python train.py --num_attention_heads=7 --attn_scale=0.175 --init="orth" --init_std_o=0.0 --optimizer="muon_variant" --decay_fraction=0.675 --decay_shape="linear"
Each number is 128 + 24 x the weight over the matrix's rms, rounded and kept within 0 to 255. Layers, rows and columns count from 0. Numbers have three digits each.

# v: layer 9 attention value, 64x448, rms 0.0703, rows 61-63, columns 0-63
# o: layer 9 attention output (transposed), 448x448, rms 0.0521, rows 61-63,125-127,189-191,253-255,317-319,381-383,445-447, columns 0-63
# gate: layer 9 MLP gate, 1216x448, rms 0.0715, rows 0-22, columns 0-63
# up: layer 9 MLP up, 1216x448, rms 0.0775, rows 0-22, columns 0-63
# down: layer 9 MLP down (transposed), 1216x448, rms 0.0435, rows 0-22, columns 0-63
v61:160116128135125147127134118123146101141096119132149109136106126104119112145131122109165139165085140127099125110102139107090126113118110113147137135154171150103103129142094149125153107090124123
o61:112139172130128187108130124121119082151133121102131133131141121084104140116149124158135142136128116132086122117132150096097095157095110107102126104184149130155081164133124114149128144099129126
o125:133117078119143093125109112133122116103193143168129140074092083113154157123137084119101100151182097148153122150129133154180156171176139127165136140165172151124126123100127101117113149130139129
o189:102121147169114159125145108110124107147106114149120118141136147130114129109140064108137078143128141139114091099127111177116084143142102130136154136121163162123098145112142126118156148092140150
o253:155120128119136139124119141082171152081136135141129120102163072140098140142098134092071131060174086126086181129103104096129116160149173144094174100143104139108098076134171149071144119170161125
o317:139161170126102131137151118142124131112114099128151089159102164135136147122132130141141142130103141130136125120172131144067102120102139127140155124166135122095143166145115112119124119124122112
o381:163150132110135102134133096127150142132076125086134116141110108176167122151134135123145152122091114121160119112107110169118118102121081105147050135142147150181147150124119136154169091115117116
o445:126096120103104145103113109128121115127101115153099117139090160120114092157126094149131144158162142155134140119132150129126105100142133108132122130129113152126125139113114144115162154132125126
v62:154110097118175156141138135175146147114094138161156123138121079165117145136103114147066159112126098148116132104127110100120116164131155128124151144137161111116093062115112123128100126155152136
o62:129111143131130089117139126164155129124116144133116147154125117144149177134113122155105162108127125122122138102174119137119143148115118114094085111109066101162156101140139120127083095149135145
o126:156127170104140126121187098088106146109110118149110095091176116103106098102122131131146156141092120086194125087174116173090161129104168111125188112161133134168093120148163132132147171094088093
o190:128147103149102159121109147108118128116154160093184099123106080122121116134088153121103151103136088191162131115140134132165142131156178131153159126066115136125116077145089157137115085150135138
o254:127149109129114166091137127124144089151103143123104099095076117145091128150101095103072104130151126134139132173115141148111107181148152159128112088123130175149128139128125103113146154142116118
o318:144097109141111165137098121121128066145116125143127132138153110124121134129138105119138113114137127169140122107144124181103177129135143136164115136137123154112089124143118115137098138159144142
o382:148118100111175156047181080130154149039069116116176111132127130136138194150111136117137173097127156182113103142100120138157074122176106126144110094111144082154063168094140126160138141098128146
o446:093124102150125127113146130137133149131134138116122151116135106140131163083137097087114139098151111119103105111163102076114110132139117154125153118104143127097099137129082139112153128144127149
v63:168096151099132159129126127112158102106174116164149153118203154132123129108112124164135086126147169146099101101116110125168173109068081158119150110105101127122140135089113110143175116140142124
o63:155105127124125168119124144117118173165158117122189133123163161166126100095086168139118141156131107093108076092157081128107142120110125161097149098113101123129121162076110118137119123125136093
o127:114100134183145063126157118153079152166190157104113133167109133102120177147099104127093160078123109114091124127157163072067153127181099131154136135101114119134130147118105118099114128103142138
o191:159100111068105118103101105098116109141163146138132160147152123138129113120115136131136096120129118114130120114138136137186131120110112152130113144101125142135133103127118135155125105107145148
o255:138140112141153149130138116147114153076087105131106118139115144124139150145141106132148116115149113137121130151140141091167109096126144135104078119142133100089122140121084118138122107112122089
o319:138153123097121134132134132138146131069131136126171128175164134153141101145137100169171121149132136087140128111152139118185171091094121113101121154117111067148155163089122145132139115132180150
o383:136129118126090140139105139094134101194154123117101105087133115090100119121132146134149133134124155118108109148149113166166157128132175143073102138118100139095121113123156134122157139103117141
o447:127116114121162112099115153136118078129094106143135116154142163137101108119121108149129165134144176148116164078133132109159144136089147091103133142113100135106152122133083085120151120162133150
gate0:125146137137127093057106131133156093094141150145118130125114157096107103123096108156163128132150192147112133128154064137110072179136101148072109167153108113122135083124101119152136112166129110
up0:128139142137155127114162086141130145073151100162110166108133083127125124156154139124181095119087126127158116144115160096114118117115150142176124116146154143147118121133126118135134094144087061
down0:134109129142125137138091102145144179173115092127094108113133127150112128137152112138104147080102099116123137111090129123092126106167129158133132087128144142157132122168086125122169130168106139
gate1:114130111127093158096189103128126075142146154132118149129134131132143117144162077149122145143137126111155092149134131115129140113142099126081092163114102139156168132099160132117121136094161159
up1:093144102149115132124126134119130101134139124121133120124131120090088150156107120166108135118104107134121128099174089117131131151094115124103142137151156107133126123157133140123119111084125104
down1:160116136118115147130093118142112138143151120135147176166136136158134122143143144042164112137136076124143111155144153111142125124147140122075100118119116157133092158122133133105158124103152161
gate2:136161132127104134118104087174138141119123102139121128139095116168151140156127066135148086104178107149091106149116102141148179126115123115120164137135121080157119151141127097098145142130136143
up2:141125111142115110096130133143116110159161175118135123122146196109147095075131128125113084137099148124149106156131120114129124123136081139170087085102142142143185094163133104172138114102078079
down2:091169161128119146124120115153118161127144129141118107116096157127122112135143068176150112115133119144178138102126115110178086124138083162146117108121119163131131124116082106112175129141120135
gate3:155161113152104090135108096163107089142141132115102128123125123108183112116118121148114124108114113127103148144151112112137121144089110093097107083156120136153124107133184114101102139141139139
up3:138100134137088135147170124152128130127157138132129128124133126121091121133099135118135155132157148194098146147126148152125137155141148103107154090151128127140161170088186121094122149141137138
down3:130124120140147121135151146119132117093128122114114149150167123172118109130097130120174083103145140147144132167139133083134116129125122124114144114074082126141120165092129158102158115134171124
gate4:102102124141131107113133123046147107119102144145117109142109139142126140155085154117130157125150176141122142137144141144139118153105102133119145086129117107139154093127119102120138120100134149
up4:115142089113124100105160121082170144118131128122099127118141114130140125133082160116126114137113122139121117097124131197148128160125122161114129147164163142142122106088136125122117125116175134
down4:127096127133157066126142120163089141100144117105142129096127119130110162097121122086184128105114125108171107149108124118128101118146090144098141145090155110129154131103113148131119107169104149
gate5:116131183130112136125093167119132108132128111146159103160118136120160140111199119155112152107123111129136110097103129128170142119098143137118167136142152125134110138139165150129120197114150136
up5:145137106162106134107134099151153135143122132129124133145141140126120132144162127132131173102124140111136122110142094097143120145117124100118123131106161128138126105170174135122102130136122108
down5:133144131165161132118096094172124142154137144134165133164137156125101114137107130166114097152130128127134156104150163113123128133164116144055114174122135127120114109108166166164137152153149064
gate6:148103106134164137122148134114141146100130096140131097137069139135151093103079129131157121076111137101092153101160156132191111138114138153132127163096138081118087143121116118114124138146097073
up6:132141161115133106106131132132133118160125141167128156094105148128139155122140093129120133168169104189123132125133095143120162141104137159124148155152120105131118109100125084142135095134086152
down6:153121129155110145109116130099169099178157163115100132141143121153113139136214112094130136195170130113089128109161100124142133137145125132120103155115124109107105124102109119117135163140138089
gate7:109116101122130175133128118121115119151143129084162167132094099138162113121157164081107135123117143128114118123154143155094134134140180141119152120111159152134173131135103160081131092084114125
up7:151121112103124104111087104116101146147113126160131137143112145108153123145104122142151122146121163126130118122118146061134145119124169109182119133152131088103108124105134083121145143180119146
down7:125117086140143156112148113104113113131148146112152106121126088110155130147110123109142106144124135118158134130186135139165125149138165105087144183149111122119126138126123102158128104134133143
gate8:121144129124065099146112153078143140132095179153163154126146161142132136171133139087152150106166108107194121131139089141114116049135172113124128147135146150108160138114144111127114098123136131
up8:128106095155125154111131091123139147145103106128142129141138134116156144134076101123118138119142102155169128124171096130149118167140117123126098108150172151126092114104104129131123137122154121
down8:146146160128120158138126140105162127136125105154116154122099155138132156128127151149117126123150161142119149105139110091092087114135080113099120111107154099116147111145153095149115151139144120
gate9:121123135120101119119106117157072072131117128106101127099131116166111097118119086111129150120101128141167125111155139138086128154135115168135092112152138153149091137137106124173124116110108164
up9:089149140111075148122143136110169127134116121140118170130097103092125111153108128153136155102137146159106138143071097116154109128133065158151099111090166117080164134135114156127126147149137147
down9:125150084116098093166178132132129144102141116152132105136115132137138176163123107121152126146114130146126130128147125121119148128126130147096100107100126120091109149111118104102091135141147149
gate10:156151116130140113105140103144139135128120104098139111139139119112126103161108119120050086172145136135134154131177134115087174100128132151135055145161113104099159142172158118159114109151110171
up10:075078125145131138074134109135086152194133137117132116073157147157146153111107097119093114189108111138163129108133113147105150122100117106122120116120098142113118125137151124118084138138141087
down10:068156141177119133117133088120119171128138114083148138169129109112100126149115135126137120138057107149160137159141125111134144141120120171130122108092061097117090132149146119143160133143099085
gate11:134109115129155159116123156110106107132176141134113163147122106162138125149088138094099085156158158148133115114117130154180161137095145149093158109168131115125134161142168105130111110151163153
up11:121130121129139144159116141138144153134099130174159096095094135173089099101082102113113159134087166113072122119119153126118138132107110108146154092130100108189133129123093133088135116078171145
down11:157119106129148142170132170114134117137095134134144094127159133142133125113165106093094143081087121146121118141117109174089123130110110152098115162160100171104139164104078163110088133132092134
gate12:164135138128110113134167123106128094118125096114160186165150128088104160137140128132111161138138134129139163138102106129119134124125153115119099155137130113145143146121138149129122082153138174
up12:143113105120147124121128148114131128118115126086087149123173116153149131096094128143127141154148112166137113141144169139145111129142122117096128115122160141139166077146159129122130122066070153
down12:154182150145150169135154101132114124124106118155148090155125133141129120101154159121114130101098135101083109122133172132143103111150127115133117120135137123108140115121116114094114108164096132
gate13:157126135165122167131144131147126132138089142123147100136081130128135166123165166106165096151134151145152098151136168106118098139114149116111161133114128135107100114111127122179100150086115114
up13:111090108093118149162115152135108122116124106117179132109150129127097157169165120065136132107118141112156132106103079137110124137140146115127134089111113138114106157141155130105113159135149123
down13:164151145094130132137120111124134173139147145125118088141094082090145110201128134122125111105133128111144118116100117149137148112154164171142111142153146121147128167114123129136121130094120121
gate14:144115134153100127081124110126125127134125110170125145100140132070132143169151056111118158166105156099140149097115160105088111129150090141152132152114127150128103118111120129150078080092154107
up14:118135094145122137124116129134088127130132139133150108111130118153105096128114107132122111138113185108115193137118143125131126129087121140197142154179107100145127121155125168088150121091138096
down14:092114149129132125171144114120099127145069134160117090136099173124187102155155149096118099090126141155129128131129124123123096144183128124122101087119115117115137130121087125115074189113149125
gate15:109134130125121152107131096107136089116119144116137148096141131137142147139107128153127113130101115145120189125118143110126139110140131101136162132119150150125161112093139112141149107147136127
up15:120134139158123085125145126155111100129139087080145120133119142154138095101105134132134125146147112173147116169153136104121119124124091139112062113144101117120129123148094161099112128138122123
down15:084136156131130114112152142132121097098102123126146143113124124129064084116143159161112094120115116181117163124097146124147127145140132125138107120161132124154153133132120131154133113164089122
gate16:094117070131113099136132196144144135129101136163101161113130198137107120175162157148149091153103144147126116081105133098106123101138100165120131157152130110159133113137171117149086150128146149
up16:150107127099097152111139096134126153109120117169118095105132122097107154101128158128127097160153115158142104147130126126150161145127111162173123150123137120186061121121128134184142160145148121
down16:112115115133118148102109116159097106116156094120116146140176105115095169139111141124181129094078112093117146145092125130107132093092146110180142110126129105102132144135125109135119137140150087
gate17:183127103071094146117105159150149128143143208176130146123095115157143141145139143106180092110125145102135162154143126141153144142096087206120146162128095162139132153106145151121144137114115148
up17:115127084101103149122119148129139091147163116067125173111126117128189144150097138168149106110124061115105113122090148160105122109117150104083127170136124148178112110120156129123137142131139118
down17:151125126121142095141130088145117130141056087116136112107135134093106122123142120101158127129096120137144141175178133097133127105121123079126115151130138104091121157130111092191093135107161113
gate18:154122153119085093115177128179117126133072137146158072130130155134128119098128157100085107165139131128137101139145158109134127154095099138157116141138123103131118094105134165109102125129180109
up18:084124128087142165126114134137120119178179116163138143128175092133120092102137167182153104137142151112143161142107093132141102127102111123150147102152202120148108103070123183115135146124129126
down18:052173118172123102104141118126154126161107120122123144184129091129145151117151149128197149125152085131164138153103088135109100140103110124150113145147115124126113138133143134140121128130120149
gate19:101153077150140133179090065103162162148109158147100127142119137166084121147110149145133146109144146098128125148111142117126143153144142130082129091116129134086136106163154162133129124127157160
up19:130145142122110139144168101103125091114121142107141139147141157107124106135095122133157149095126090116130157139140139121178129074148118112145134131161160077136126120138102114175132119128118106
down19:129117141155137120142185092150101133169122162120142146132131121154121132111130159116124143158149134147116092139129108122103145115166110148105113139146106144145149102105154155117136094121113159
gate20:103167128143171101140153136150164143143145118147119120082126109105147125146085145126145090113089083125156122093129129123094191141124133119116143113078168108126154090117105034151139139106164095
up20:105099108118114129128138163130095118068125133095151116116139173145091114106135129133154125108163113113147141133099127161172135135063123097139160148112159129156122129145156156121166082144090099
down20:134068138159153098129147139122096099097097147124120088093159144136140113106113103119142156090110075099153119137089127083131093152115118122092143096079136129108138137154158128151131113130123070
gate21:098153124137120112166107105109161141111106086155112141132116150140126099144122117129141148169084162133114104097127070142143118143133116131138162156167143126076137150131077131114136107149050093
up21:109110124105103128115140110181159124097114076164078112113129147128092100140120133122147130142129125111171125141072107147150144136134109155134157095119160111136091115057166152142152095172104128
down21:122125098134122152133140122149125137111100107100095130125151150124114104152139135086131157124111135153141132092108152134120140156131122125156122113132140144098126095102137162138090113136154127
gate22:108127171142100142117154130141129183127130105116105164139150124166141087101104092130160126055144175143106092112171099117141136175101134146141118130125135151143156137091165183082107098130126116
up22:140102119102123102096151130128156097114125098127088123157145127107139124108092128105104125119137113149119145102113153119136152168127116165075118157089156114074116156149098168143104163131119108
down22:114119161151123173116142082158167134148133112112106109105138087150145126101115173121096158061089142114127116132111152121138136086097134155130140089120125097108135132144126111190145137121132158